Weights of a small transformer language model.
Training: a variant of Muon for these matrices, 435M tokens.
Each number is 128 + 24 x the weight over the matrix's rms, rounded and kept within 0 to 255. Layers, rows and columns count from 0. Numbers have three digits each.

# gate: layer 9 MLP gate, 512x192, rms 0.136, rows 412-457, columns 96-191
# up: layer 9 MLP up, 512x192, rms 0.146, rows 412-457, columns 96-191
# down: layer 9 MLP down (transposed), 512x192, rms 0.0809, rows 412-457, columns 96-191
gate412:109109132183115150110121180069137133115095144108136122127138114153148143080135179135132113152146135139150082093127137160093135118117100124143147119101079119141107139179150107151144112128150126165124116114118168122133120104158142124170123119131123179095139116136103112085161147123160104147
up412:128122113131133108116136123114141159113114111143123113087124148134164125159160097101136139130094100144145105106066147127111148100170100130138128116120150157151156130151146137125148114133126128119120107146123158117127110125115113131182135134091097115159157117126126123173120155122107188145
down412:128211134140138124144159095151114153163110123139107150109165156158106170111127118108079129129110099130110145130144132155096172138111143143097164091113117146087107158135140119122166101132093150163134154137108157136127121129104112092109144141145160151136120128104142150151121172138150145176
gate413:078139134092173146159118146110142170156125114118114106107153136113124129107101136087125166093148102107147109189118121103160126100119140154103113154130139121158130129097126143144105168131117117075193138157085170183139162099130118131136169114113127165153101132130116144100112121103149130128
up413:126120086119130133105132126121111122145130115137144138176119147123133112121128133167123079145135121127161144120117118125137154133132144147137168092150155114140124082100118116103139111169172125169122175101107150108110147168110118160140166153102114111137120107148100138118133145107142117100
down413:121115124142158171176153147124107104154134152103132165125124132170111116120163142139104115104123157122101135164086091122166150142128130151147155155124164111174099120106102093119083166137118106114147093120117166134143114089112129112131145124122118128132082126130097142109128153142098125144
gate414:077093136132125111146072118141159159185135106119113136168113112159135088107186158120096129139124134133110125113148158128103102154127127127106143125106127176155058101146131119159105105106152136135117142150099115146127134146135134107127167116140132164100079132095129079099117133114136072114
up414:059097123118173136108098159120171092160096141098156135096137127120134145144139073131139136095118126109167216142104112153089160112112097101110168116138133143107098133145146147159062155111150120117102155170146161160104149118134134124146127148056131159106132163162104128140165134122113118126
down414:157125119155137095127117133122169153123158128125136106135138141149121134150101103103095161136106106120148130125128105135130120123141136133126092089159089133107102076126132133144091136093113111124129111164123087140156136076058140105162140129150138165149161143096140102119127142173130166106
gate415:110168154126119131105092139116098149097150118151124142141133164109172136143171151133099115137128117115097093102113134089104118108110103125168108130132116146133118129124110126145099115196119096118148139147098125123180109143131138131107091103156106125145120095108108122151159130130144120164
up415:074186124114135132116144144156121096157155115153172149106153159131158159198174113120147117155154105129085111122150122144172101146147116113156183165143139119119131131142129153096149097146143155088114114143143095093159144187109125098117149118179135133155124127131114096118120113135126169142
down415:135182121105125173093140166109126152108148114132128151175118135131133119137125107100129141146140114157143127140140110080094120168136150159162081150119130062159122106124121118118130085127096121100113142124138150102117120145161106098116138168156147135149107141095136119123089084118126144142
gate416:115094071128153141095115155157127145132158167147109112142114112140128129125138092135096113104143123149105113140104128127134098089112111093123122152110129131174109158137139105156133166132135120103099171155124083123139102108097114130099114127144103160117107134109150102136144112102143118165
up416:098106150148114125094155081134132118175117105106117126143143141158099114154142120141134134123114116131108129139117169164150140105149157127109126115149123121128137127093091132145089126094154108140124097124144113171142143162165101110127134132122138154131130135170118121117148121093163105156
down416:091096106136137105162140145135149091109109135090139156129171094154167134098133131130098147119105135109118121119131121143157123108080124127130145146116093132125158154134105137142129135130141132159110081134115108119151142086095156127143147118133120136135140123123122141137130127130131106156
gate417:171116108147105168152149075135103110109111102104102121122118125160139127120153101141113156129131168103097084095103142150130124081116127103176141133146123135139108177128127146102144155112141147146139146144162148130124115147105132108109112122172089136117103141113112175133118142122144143129
up417:149166109130103114144180125123118133151153111129122130154143177158140128135117136116117114136133190122120172125152163147112094128149146156113125104123121136120088101109118150157109125160114097136111163135128141082133151154109104151110134139101087114135187140147168116116118137115113095126
down417:137152141162085133151108097132136158116105142147102085126166135112038114149116127111187097162176148105134081105125182127112122116138099108151114149127142136144146155143199122100117191086117119149144127100119160119135119119130115135110137089132110123134130178090104124094115137122111161104
gate418:120132103134142163082165121094124172078100134130105130123120072165124144145101141114122128113104133130165120149068133106122143138083153134094137099117140108120105151145133115144122142130105125108097149158109075137107096152114149118139114142150098157073172120147115100116139177123129129137
up418:145137153148105150128181117142084089119121079133107125106083126155146106131102154140127137112149159128108129092092080127160124147154125118144102112195136099155093164136121129111073104116111087136113129159111100145125135128173166160150085139119145091108119139094086162144119146161127097179
down418:150139099151147091099111113104106140128141100148147079123114146142099135108104185167172131121129117140101128151144102124137094168089172129131118097105163103113159126096100105154176114168127107103151162136136095144152133160109172104125152152152087137104107119148178075146132115117120187121
gate419:139118137110125112143117109154156116113118104101109108157154157128135121091137093080112143171138115146120152128107133151156073096110126122130139137115126150095162113185086188138135123146106149107147131092103114101077154115120142100134141156110115161121159121128174095135159148137135129154
up419:131142118112103150123091136125107176133158116089132102111164154101134134157122134144087137123143125149142140117149121128099154161101122077133115108135089140110137140105150132161180143128045109125165150128092112104106130144148140099133141122120146101123110170103106114149118172113163110111
down419:110113096133115131117141085166112141146150099121158140144115119138114132164107153147161113127106140069111107110114133144098126134125091118137134148133084105127112160104085104130137133146131096093125113161142140097148093162116128114126123112124141077091135121116121090183115137116147115112
gate420:108127114160131179105174133130138126102122156142104146098129113117129139171170109140153120104137130079075133102107152156123146095111125112109125136092133142089131119093133144184161139120143131111134130092176114114140096129101118110117120112104119107094136120172153118122152182133142135113
up420:126123097126153138136129145101147132133140122103124135103125106159143202146116126133145120110131123102155110104111125096184136116144169136154101119109153080118105106139129091163112160133110120123174122114134110129132112127099117136081108107169084096131147133135152142119120086148136096149
down420:185127120133127107105132145086087137133149169126078160103154105119147145116125118133120121135108141165147117100137119161181098137126132126126129121129048120118093141123108147121093155134160095111157112121089130103189119122124141164109095142150105110115121120132127139129150164154105117145
gate421:161116123151145148149123148114113156141146116108114102139099150143147160169124149129132170123137120112118133138155133098131139132101122116125119143137105150115090154158129128079145145080153114129118108103128134131133153121150129135136148150181122142159115086137108189174119158133158136118
up421:165123118104116103110154130147128126110132095079166160117112111097093167106131083133157165132158124134119108088123130173116114133108137099145125107072120138119108135123151158162146110157112152155116145159119113138091160099139110163115104101101131111108123127136154182099090123105130148142
down421:137134162121129108139074089106114118196136112165131136116147091104132120094130148119121167164152138126131141080132126143174096109132116114099147171108141143094160128122147133128136128133174168145133162150087170088111092118120114157202131101183124104133121154110073113136142113143129108156
gate422:163108139155091149130127123104131143152080133078125125118154161130134119122128118130126128129159082113102145139131127163146130157066146169112100155123138081135146095212155174097106126126106100169136107144084122050136153143157117120107132125072153138107135114148149114129137142111127088179
up422:113144099120142165135140141098139151095080139133133104148136140124116117105102118126128133094142154135082115124133096112141113083136101154110160123188153105105121132150153148161169094108161102163126164134123116133156113125124123118122107154102142161168121146125143133118101116099162138111
down422:122184079166159158127118065100115116107120126114108111128170155150091132120106159097119116171119099118157144138156139115128129102120099125174156123140121106152108164112144135101097173100140176107104110114149113158116127131128105103137123108124124115084134110154120116111098142133111114175
gate423:125129134129112094135090078167147143103105137089128145111125104131139134139133088176109127161144133140175155112069159141115112147111128141079117115111126108096095138139133100136111116148101148119129142129155114119154093132140122139157113130105115123143110158121111144093116197128155072108
up423:124158118147120111110090139122151147130122141146172104163123119135113110144082108119145149127131135172147108181095153154081125141102120037117092162115169163111156147132129102113120134147101156093130160153131142133113103140125145127094123156100161104129107104090151161140116158134139160131
down423:135122178040136132110117129118144146122092096138167103106107130090110115154105141124120154157165145162158160160113131152137148117147181169128125124134132092150152087129118161133118112114168107143125123149116113127205132136126131132112133161075125168134083115138125120121128135114161131181
gate424:135112083092111136138135195153150097112156090140157145077121110187116122149156131136096114125126154171146119124153139120137096105104093142136126163080130150148109109098126077116149077117102176128086166112117114109117133112085094156131093110157167074101157118129166152175109166121138162109
up424:082115167169122103122125177119121144142121115082159118123138125133102143129129139127183141124116096099147134094100152099129130152140156097143134153104143130168131142146158132136098158162151118117108173120136137123099172132159117137119146164140126139107090104116158136119166149128118079128
down424:158136156148136129086107151133147118130125115118107161096083139109073143107128092118156140126107118083125117139182133137130146118093119169102137161127141139106128128134152052168113107161115166104130146130089125096120134152092093128107135119151098165152145085112166086143156124147124110153
gate425:128123092128144083142115110119125152136127111109117103134121143152125096117124143073116102157136098097108115108088131142124118090068136155109067107138105159123141121090118131142101120136132091136149120055150107141131136134149117092139134121093087132146119137155147102127148091083128114145
up425:170125142145127158165107144103099134132087150101128131122111176138106119130157095094139092145116141113137110122097162098158079101131208080131156161165144129164142103184150136143097158130144097133111106124109146121084121130109112174132098137122115123124135065120140117125128126158109120152
down425:128142147126099091096118127135111162195089144095142090124174094117103122128157129101139158169078051081128091139119147075134168154122119121164170124146129117126134151128148133137125115145189106150127087079176186136131173157110140165108170130120141105134149104135155161135139160156131167148
gate426:149136108081117118151149110107129107141153154129139081125158149148176070192135120125140123109124150118113137106079091105142115090103176098159143117124110152153142110124118104093177146159117131103111138091142112139120167156154126130139127152152125094139147135117149109111125143159093098128
up426:091089122157130134136123105125138147114144085142133151102135128139148133107136138103092073122143131126128128126110077124134155121105130150144114130121129113136125130154171142156087107099123155143119140119128167147111140109132149107134140138124172140156096103113120128142108139114157120158
down426:112112109150079121113107128126093106087153143109143107149068097145133107094116137146120139105110134136139130152134145143129123160123153157115118114102159124152157137116107114109095105107139097175091130149120140140171125153098110175115123159103136167106121136138112143143114155108119134106
gate427:132104126146119164106116117134117172091197135125134131181182139078135078144129119136114146104137106087110111134120102109135151114176120167149169122095116113152142073098107132110118116128155104172152153112104121166132101124133131137095115125090133144118170148170094146116158152104101097139
up427:070098144109126138140098093075105160123137110124124143155091146150112101138083102083105088143092101155141137126141138123083142091138144137139098113115168104121099112064109121099120131105124136141157129093141114098087120139160093127094146149156130145117097106114105145133134127128152119144
down427:089107102131100141105136146146119112132148093128159153068157126149094152097122139107158102129095127145154084127137159146137130163146146119101093074115141158134140096201096144136116075116122152144103111115105112163140111119154145161071109107105113132145121114151140116142108117115169145159
gate428:164180132124091080107150105103110107116147125114135078139146104130125143150149149142155158127110125072133093152146134083168118102121148079134164163109131128125141092129095144126066161128163095129135152149089111127107134138118153158104149125120122193118110123115180139125146164143105102140
up428:137112132105175111131135090133173107117086090107160136142144150111120134136139135132133096139160140175099143091087161151078143173104131121128116130089069128124167159154114073126180113103144091094121143126143120101105093118120130159075145125150152092129089157129120107139102168160090153138
down428:114153136133135158120096155103122101107109139124160124082117111124097099119144153126150135126130141114180123151086143148070134121112076140097125094121099155085134126142119142126185146108086118114127133072134152133156181100162147132122151109117102103072135136136146112130119117158126145101
gate429:122107111138112100174124076131072114078143163120160112136146130154153119120141127083137113156137147105104112112133128110120152162109133091157173094143137139150125133108141131106127118140138112155089132161090089121163136139092189116100133131149098142148124113119125118148140110142128134129
up429:143099131121127091130131126143109093099131057138129128144127101098132117117073152142134129104159152140159136121132126101129110114063136107167148148130113108108129172099136150119090139132123150129169135168113155156151126138094138169129171137122080099150134125155142145143109134125121137178
down429:140111147150147126119101134149066104118167107104116124130160138129130137083112122119133135129133097118158125116107121156123111127138141057117127151123137149120106150122144131109120112088131108096119078091138140106139116131079158155123110126116126103119128102131133129122139090098119130082
gate430:093135136124157082133129087147131165123125120124115132120127129155096156104129121121142109130151106145116148108147144141121144154148105120122127131106158146098138129120157169146131125149117149110162203105153069144150156118104120137181124113124157117098152143092148084121128130137114125167
up430:142129153163108143120139122135106100114168128129123128148171117123121089120124107138145136057151122127122143133142110111126136107101131125154172119131145115134084154122083170116088138135096090082094187172090172134127137120129144118109088140117119166110150153133073103117106128118148123137
down430:133110130130102108139177124132126124150117094138150146153108166147138117113132115158149139128200139112120146157126182082120131144089122147131150116127120107116097162160114086152132146102139126121121138143093150087120092130140138118184128150104114089142122113107130120152122111150136093132
gate431:100131152113106091123170089106126153154108116093168126091145163128134158085152125102135126093110138087147160120105138093123130137153158159137126188117134173149106112115108101114131157164123157104163128093106128155115160147132125109147143135103112149134087130145111123165113151135118145167
up431:121142135153160160112126064118164149193107101108081163114107113104134143124134105111128159134106065110119132101105121127152097130113110108115116145134190126127117124091115119131162115101151141133138093118085133121100157124134151135159160134134122138134113134157110126128192097131129150126
down431:138083105129176110119110151182110155096167107183141071128134094141114110143103110188118145157116116152108084159131113117100139116106147110137105159154155115120131130140129145148165154110109123120097127124113149076144171102154099142087130130117123136132120144103093117120123107155136148135
gate432:168158119136125127146134135127150090110108139140103088135141122157166144140114127131105125154147132122117125104109147127116119138136126101073130153133108090131120125117132087158135117160148125141112110136123114106106111155150135113115132092114184179112107116135128111149100155122151148154
up432:108123141104124139085093124173087153116155100099108160145191138098107097124091159130152157121109138147131081150106086127102154164096146105116103123123114129154126130131127123131091076159163104145104135103151144111094076124139106197133102164133141122144128137145171115103181120150109100168
down432:143122121122130131141111142096092112128147111093115147113120122114097086111117152117124116142163129130151072143159098127161158105141146103161127166121104125121173162100111173109091099156123116149122167146121141107145122135087143081167166145114095106149110106125116180095170124125128147150
gate433:115096139071114106121157121085153134147135126111135124170121156151169107142115136134142126133130111110179133111129111122126102084146125151121122124114098131132161129130104129090124102160055165121108112131080166128142148136112162140143105136144119067143154106098139143144106112111111150125
up433:119141123131125128088134108143136135186122141141130160141125108152144143126093107113092119131123171159132150134121154069175133117128129148125166099163103129161136084114096098137101125117145126143134156155105103109124122167105130113141104166146123128126110152154109128160124150125111118093
down433:118130142119103136121144159152114137171107129111121133142113104127120158114076121123119129115097157167151107127135116112143114135152105161140145105109130109153167077130111145153090136122114166129151120101111116099156151170122122149105147125112118108155112138113092092132115132167143129111
gate434:095131138111140121129113148161171127108076183116093093137146140113119140147141129135127132132126112116161145145118119109109093115096142154113117169106112154132118084158147167127111096131109105166146176106145112114179107102112093141123086110162093099098136167100142164127135095127108129117
up434:149147134144171120080156120125152100171118148122080122136146178104081162096121152151130112087142102135151194126116123121150096103102182160144149142112132129141119106151121189166153134146113154126137143095124126109177136115127117088132123101132107120110135135154096154163119111129135069134
down434:107124141147111115116158142123204124100076146143098182163135116137088144129134147150131150091178109087145110110123141165135104145144178143116109114103126133159122105112123096116134154126117108154123150182143110130145120110125111137112093137075101151139130177122117179177133140052114116160
gate435:126123168111111109128108134130198119124083128137138117165145111151149115074109120105115128128096117127116131159154165139125092107128091148144120111127138132095117151089134145130147146148133091139132119138156143143113107127131148121120150110107141126121108091095096133135129136168108082150
up435:108133130158108130117134111176121151109146146118113116112140110112142151128130152148134157126115123121134098148141147126089149191087113126106124172166137109120107105090109149169151156107170166115126148138107127081144124127142156124142142138153135176107132141126151087114126134103130117109
down435:108128172123127135117152097154116125170150112120160134123114117119152130107132110118150142135110106154146155130099154089150136114142115120113135122134087137141144175131108135149136116160128091165134117103120111156155133141151136127119160096144107101090139135132151105160110143140132136118
gate436:074165144092122117179150151127160127115158147138108118133117120094139136143123112146124107103102104149155111115093157102143119110140077111143117154143138098121108140150134092131118139156136176145147147098110097150126155122109107150136127115110157130114109140129137121175102154149138120107
up436:114094114072141148119096128145126128127090113136119104085134171132107159115143178145123108130114143107085117129093102107090148159094097086125123125116125145146156143117113131120109149124141105170128093111116098130142114106101080130115112116135143138148130142146147142114116097064156133086
down436:143126117161126124129088072105146115161140177155153087121144127165115138132157137145133147143149138139162162064126121095129160152127105149144113136123129101099125149145120117127121144120157100125109119120129127086123130147159185097144145081130154117156129126149162174157093141180127129123
gate437:140124127118112104138110141126173118129140116157132151151109156113155115122104119124141130101130138119094138101102148123109136074113111155156108126120141116128121117091115142174107132105130113090167145160109111123079114130110097088088134137112108136096132136118162135094176110112131175109
up437:148123130139096186163145159102115122133150139113072119128184127171160097153130149138138119153160116146144115125098097144130148116084156111120142113149110144143121104079100126122140106113141125151109163136155123142135147142119122109134153104129156125149142172166136159141129114115121120158
down437:072141116127104156158100106138113094140080143127124097161113169101158169087131126143153130208162156124097176167121123111144148154143133097116099098113149138172158145135139121166128108152090114133118127099158125135125108125131125142166111089117097131136145115161131076122131144103168141125
gate438:172133136126110096083131148156085111115133163133114149150113120107160186117138151152136101107123146181161126118096131158148127161116136161140175129109148078173136088129169073119112080146141148124094119110140106097127174098144136134138128141121103123127147136139103136133100138122125161137
up438:100149118118133124119147109136158105142152135128142148090136123114108072192151136130118183104136167088139152121103131130164138078108136133146147146150133118121117094111134162089111082154107148143137146131138112142140096100102102146142124144146130146107114105148106145135142109158140134132
down438:105156105181177096112100113133131119135082159136152133129111111110147155132107124133133126111106157123115105122119117128161131166129127120163109095057137150107119182152133109131154160122159132096149106144127171127084177129145129140108130136141108137133154106124105131113073092121115102147
gate439:132116160070127147117111140154138118126116120134165097110130140136135136123136118114168126115173125137115137141120095112114141126150141143138104090133103100115138126126168144133104164159141154110140120110135129108158103139107124117130106157107103145096079108153144104132155157118131124148
up439:141147162141119115137141141147085168086139148173164101121161105129121140145115145112167125161111117132102090118095137105168130096156152147099131128158145089096152140129156138133137106115128097108150123117084110118126100150117088178112116137114142090113113144143177102094103158143101105121
down439:114121137115133107109102156162157142114098130167126136118123130124119132139090128161156134086086117111115129118128141094117164171110138102124159117151177137125133111121127151184116171073127158142121139111142141110066167152128140084149161172112101138118167138135154152129138127144123141177
gate440:138193130106120145133171149111104154128135129184074109142110116138078095111111165123078098113121133145122089108115104136128123147091131077148147140115139119144115138080162099086095126092096174171136097138142138107131130185160113120148099091136124113090118160183140149089128142143137134148
up440:143128123109139117093144142132139071165132111133103150101129137152128158135127094093160139129128147120096086139146122132120126112160129169155117118051167152176121168149078114121099122161130123127119152102158154145148137166081102111169135109123120140122130117103179135130124157141118120122
down440:118131158150132175186161099101122158111138110104106110151155124093125133096092114112111155148132060133095146086123150121139121100150069118140133137134101118114094149115175153106110113144151158165163120112107100119151113158139161138150115116153112163119145137137136152138109118126128122116
gate441:150122078127105160131114189138090168100147131100174113137117072135171123118127140102117101125063135148137118144125157115112136159145094121158107128166149110104134136107161139088132093105163145136173094113097097119125087091112142103123134127150145164129131122132142110089173131153115119161
up441:116109156131103108093129132167154125141132127122139144148098161127104132098125137110097114148125141174168123085128152166103121137110106130118151160130091103124134116153144155146103153105151131158147141167143166129170134182137112114120106143118107138090154123064128128143128131178121123106
down441:114133167109137099125135148114097145122158107128139142158172120161098134095113120156179143126085140171115111112151139110140127133113123126142124075124127104086129144116117106159136120170151128082110147131105146153153111139095146119148125150122092164135138176082112143152164125102136100086
gate442:172134104136153129131138125164113140109112122157129129064106125160135146137145119126120143070131187150124114124125075124112107143087118116137161125122097095141109118133106100146125135117119124160129120133140084104123104160110120138115128153135123134120118133122129117154116132139153142135
up442:115147139119094130110130128102115141132123124126098142163148134120143096150137138163147111101149146142129102164129159160145162076120127088125099133144135150116137131134145117110143119157130126128130109142143119078144137120154154113120135136091118151141091131136143131149165116106113123155
down442:176191189128119131143153120121137120120154103119156132136145153137153132135133139121108105138146129146084118098129106117157113162143116119153147108112134128122086138159109131145115155131115133094115147125128132098130083136154111137130162086169125125157143099106150103094113138097096132096
gate443:137131130128117114180106061154145126114104119102137115133098105112097101088120092153144103124102113115113105096103193165094112128116109078154139111143154091067123155099093103106148123129090058109125166093165132106118144132121132124140161173097105115164152138143098120146131182194089142137
up443:118168104155121143102055089168151103088073129131074137105104176144075158093109119060129170147168111088128110090150094129129107107141110132159103127090124137136127136108119086144066157122078093080100139139160108158153141144144110117098097148130140156132177102144154111122122174079133134138
down443:103101133126159117139150093158158151101169128127112124187182068116167128122128063145107141136128113159143095078118119097125145096087095152132124152112128179147105095142138130120096116101134172151145117091099142146142142069148182127110157131162106102114101156129169145161142110104156128102
gate444:171085148173167149092109150148128116127150072131125088130140109119131142105136134101151126136164161106132116115156155118112108146143070115129105146089094087106105129144092114090103167085145143144135120138132154174162111123142154172101103098098041146124147129123070149134111123104121113111
up444:170152100118087121161129130142123123112105140118141152117080180122120138110120093119105139118148122100150098170149140158140156135123116103139147094162114097127138118129149159165140125122118115117078148172153093131120096096143158125136169129126117155100158138096106113144119127138094122087
down444:128071108114131115107143122105153127157108110145148141102112123114079125144108118138159113122197152109101141170151148075123123101116121145113074122108104128090132132139101121099131127091122145093139147148168151143158161129113135120121166120144134150137105141132084131167150104099175157125
gate445:132141121108133141128122133154152112134140118080157098154102114125064136114146152159106109076100146133115137151117152098157117100091130095129139124105150093112112144109139098142143138105129134144106167097136118121117163077158082139096108141110114115120139152123130151137129139154152085133
up445:122162079111130134169138151127092141108162127135165170134116112097134105171109100097133112113102100137115166117120113102123099109108137126140130135126102120181128152113101132114130125116139143088152108146139100150105139090117168138139098149137095142144137124128141149117100105160119116148
down445:133118142118137136066126136150117158107120125106118126158105131113160129099099121124128090118157154141115141131094119105132139136119160106134116127127142162161145107105118114124130119158103123152142135166143143118142121135122129124155105114151161150153125115125125131139101100132133126146
gate446:133168121137111151108142133104142134134115166087128142146129092142149146156085109142099137161106144135102203137089127134137136112134181104143112146143141166140138140125150124121122121138101165117149103142108104127114129132159124083127139146134158132090147191150112121116141151178124097139
up446:124174133129121189184133100161135124145126152106133157115120158156161109159122110173132123161092123141137134141139115141087154124145101100162122144134131112168163102126137102142144091157183141118110195106110109127119136125154148123131170126097138139144122092100132129125111109138130101135
down446:120121149132117133089143110108133135157128143142125178107157138139129148154134067096093137137137119124118131147156107122118101123156135149121123110130125144150161135105150108124156107183144148115136134136132213145124137106137122138140146143118115167098133116131108091155135126116140119131
gate447:113145146148175138107111094134145149156138116093123153140129116082107165100076139150156136122120088128148088115121171123133112140128150119131112119132104111131134121130166098078142133130147115124160098165139121100129125132088134109143158134109155089118129127112145120100098123154126155147
up447:103124133133149095111164122103144083125111106114146129127100147111141143153126092145153136136104126097148139114155110136101168131091117155108135113127095157100113174090142138104103158139183158085133135153134129166145115131128141144130102109087099137105131126154106085120095141126125138112
down447:113157146130152136117107136084119121121106158133084129127112109139178086108143140140119138152104094137116119135141116124136139061114128161080163160149091126123132113133106119160139121096150104156082155133125122109095130137135132116142133100155125132120128138137094132110060106138130097105
gate448:106098099110091082143111152157108112121143143121110095125112151136135154162107164134123142160144155116098178143086128095097128119173103114099117083099138083144147099117115137100122125139103094119123150167170140149147145110120143059118131074101109124153093086105120088181142116131107092110
up448:129154144140164119089109156153066142136087147105153154121166134148125138128153155152117117108128185109144162113141168145165095120115116169101113169143112116111094122115122129097086149118142092148145095106165167088150136139141095157122132152088134105110117099074108099144131085103121119139
down448:148139084159133086147154169146136134128162094140103133126129141161150130162117129152147101160131157118144162134121093127167083134101099105109091152090154112093112121077130124128169121146167132092107089094151128131094160134139124155158155132102162106098102157131098070162099120137121156133
gate449:148111141130126150142156120086133115097112076128138081169106141131125135130107143124119156143149101093152097145123129135123131138127118109159118177087132151164136129125134119110098104087179116127129132112107133098144181136142095100108146154128132137128147130117143155124111157103101180159
up449:114089125129167118105138133117137124149123137124135093144157079112152136099137092138121146086153165088122110143114074115108126110083189138166143189123143157114109113127116122095105122113151111114172161111158161119142147097111116111139157150138131148137132145142099115115117143128081155120
down449:141108111116130111139159122127082130094143109154130139114149159140117104135137131093118163133168078089083143096081093110117124105149133117144115092144124114127109183188132117117123122110155142173143154141132086089112134190158094156151096153115183132137095092125141088127121099096118147131
gate450:110137131108144167153125116163140110078133088107157119100147176130127151135092143156129162158143111056131068113148125186103125112140129106116151146168128114101137146125159114155134119135110087132130083107095114110118101133122136118157121093177100135128159083130144120141106149132134093079
up450:094118084159096146132162132130125071154133128117102143110088132144132150135134155171124089107133091115095133107108115107123110125142128093107108120090144131151097119159119118151145123172122131105101103067095129090196100096153161111138145143172103139150131135157097127116144103146141138128
down450:131092128145129174162126118168135137135120103138140176133145088102109159184133123115130128130111143111120116130205111120088132139143174104104128142133093128123120153123139125111151101138168126139086155121160124152116117142151134153103110138152119110113127108155142098100126101132103127165
gate451:122084093150126130144190110135132147109137111115133152127123148141123108130166113111169123102092126116173111120101116110062109146117150101115108125129138124120115170137105127114151122144125109154125118159118085120125127125110095104138105135099153129112125130132120142132097150096116141105
up451:075166143118103147106130116137117123113173101074151116157112138120107130084144101119119113113104149138091133112152101088122109130117160141170146132101159174117115115107116120108096122136106161117142109147143151131104103088110137124125113130133149127109123114118123118130155131138143091161
down451:147124122105123116121117114197141071140151120124149089120114075085154128142145101114110108110109158152154139131145131145153177111095141122128122144082131165109145088100135146139137155105137142141109134137166159131079103104142124120115160134157095103157170092141137134108149114125097090098
gate452:136127092126137137105094130158147120110152103142137124152121129171159115119170159115125118168113104133116125123118156151109075144084120124100132137134138182097106154122128120106145140130131154126116102136167119120165138122135109136175109130182095107132145178094102146121148138118120116131
up452:142174127168089130106137108114135148132116136087128151150105144114126116114135158144109151115140145184130142122109111123160112083118099114160139081142116150128091111100119094110151112151131142139135100150210139141153118132137120119136105148149111076076133161143163152145137145053182144110
down452:121083074097175138107140109174119089115118137118132158141143171196115120113121147116128119131122143156122119106157163117148148125096148102140129131109113119113145146134119118134140109073120124152147144129117109116145151110195133129109148241107121108143145117163119155129153120166106120089
gate453:129089107130115155151117161109173148118123105163144123161162122102141149163150056124140148154122147075099124092140130105117112181122159126130150135152140151098132141141125138116146161148137055149099141135126163134100117163096121103150118123120104122130116089116154114173096150123118171113
up453:090133140121141127121112137072126113161139110159123138170105176158139134102112138165076093159126160130139116128103130115167132162113128135098168138142130105116113088186130090142149131147128111117145132129120112142199119149121118154142127157106091133115104129153160116152149127144162123161
down453:143144146123117147137133126100111111167108125153119111085132176094099129104113102144130108130102151122143114139130162159124185136144114154120138131110150143146094088112086130137105121155146145144136121126127113132134095156128160141120123080119108135093116160142155142150108128131159152121
gate454:161143108163130172089164176149110052149109107100097104143177160128115111086119125147077119141102140139135152131134123153135117155142131135137156135161122123151184147107115134130119141107150124140128136130158127130124100158081107139121108135121130133111149108117108139164135121137184123173
up454:171109103151127101153120112080116150140104167118142117103100103119128142161142178135163138130121127070145166160109147129126146088149117103170114089154159167134125083144125154142107135133138124077147133128140108122136090119120109107120140081143136147130156159182148148136114124129113100147
down454:165165143108121182068117115085122131155119120140138148113101136117093137118133085142141149098161117142108155119169114123146137118122141114134131131159157142111110141136154104155137127107133102082206145117126149141147130120094102082126142093195135121145094131122149157105089131116120146133
gate455:145101103117100150133092135145143143130110078115125115148118124133101155130128091080125136124097128103158143123128129132118118152151092112126130123153159143108133124130129106112133129138138124087072116128167141132168151114106121140131174117107093130142112124125122131135131147109160107159
up455:127073134100119133122168089162138141112131128137122109113109093154123143141154160114143121146082157114126119167120141141160125115141149135116101088097154122148158126147109137119173129116113122139126143163101106115123121137157132129149150112111116132138121133076105131121161118130134159099
down455:097112138118142112098123079111097113143137148129151141168161149080100149071072126154184112102173127108073121112113115124126122137146108144164131123148123124119148137104143114107117154145126127093144160090121158103115128179103128133114133124139116138161126135150169137165128149108092146123
gate456:110134126127152075082121100123079139114130090127114156146128116150113162150108112120159128165105151108129102130136121100184115136146147105140108166121152130116118125141128084138119110135088108138137129117127094125142132102146146121186125108095131080143130113142124097105118088139106143097
up456:169147062097068083075143136135118147150129148115146146126099134157124087081106127125148115141133155145123144153145114148126186114128122151107197128119122149129076131152137153095134110160150154155173132155166125100105135107169120152128109145102144094135125136095111135104110111131098143152
down456:134124115152135114130164150131110135144111138109139131111122119067156101188128162115140159124117103113126116145113180127151077145126140113156150106105132133131158160145138189145079100124148154120069120130110143123134148105163129124119129143102121108117092136124142132131095137128140141171
gate457:136139115120070117140114119124153134137119126130139133141126126084140119107143132114123135128121129143116144111123103102159068147176136113111196178150103147119160132136127125109117154153091121093129147110110108130110073149093177093121166139113143130161152139111120139099126125061165115145
up457:163115126102131108127154114156155156114118159132122141117114135121125128135137158122087137148106164083115142133080139086107108136115138151102151140134130085145144164083166167069111129097123116157091150148097150127158136141145169156137110115142154108135121117182126126165099134086121173125
down457:088160119116120128181106128187138138124147152103110134095142118112162104115148151156103138123107118133090113173104135117117130145137143134157136136111143166145154120154159101130131093108103153128093170150113146173130102129165130107135098142133092094132102144099148161148078123087113141082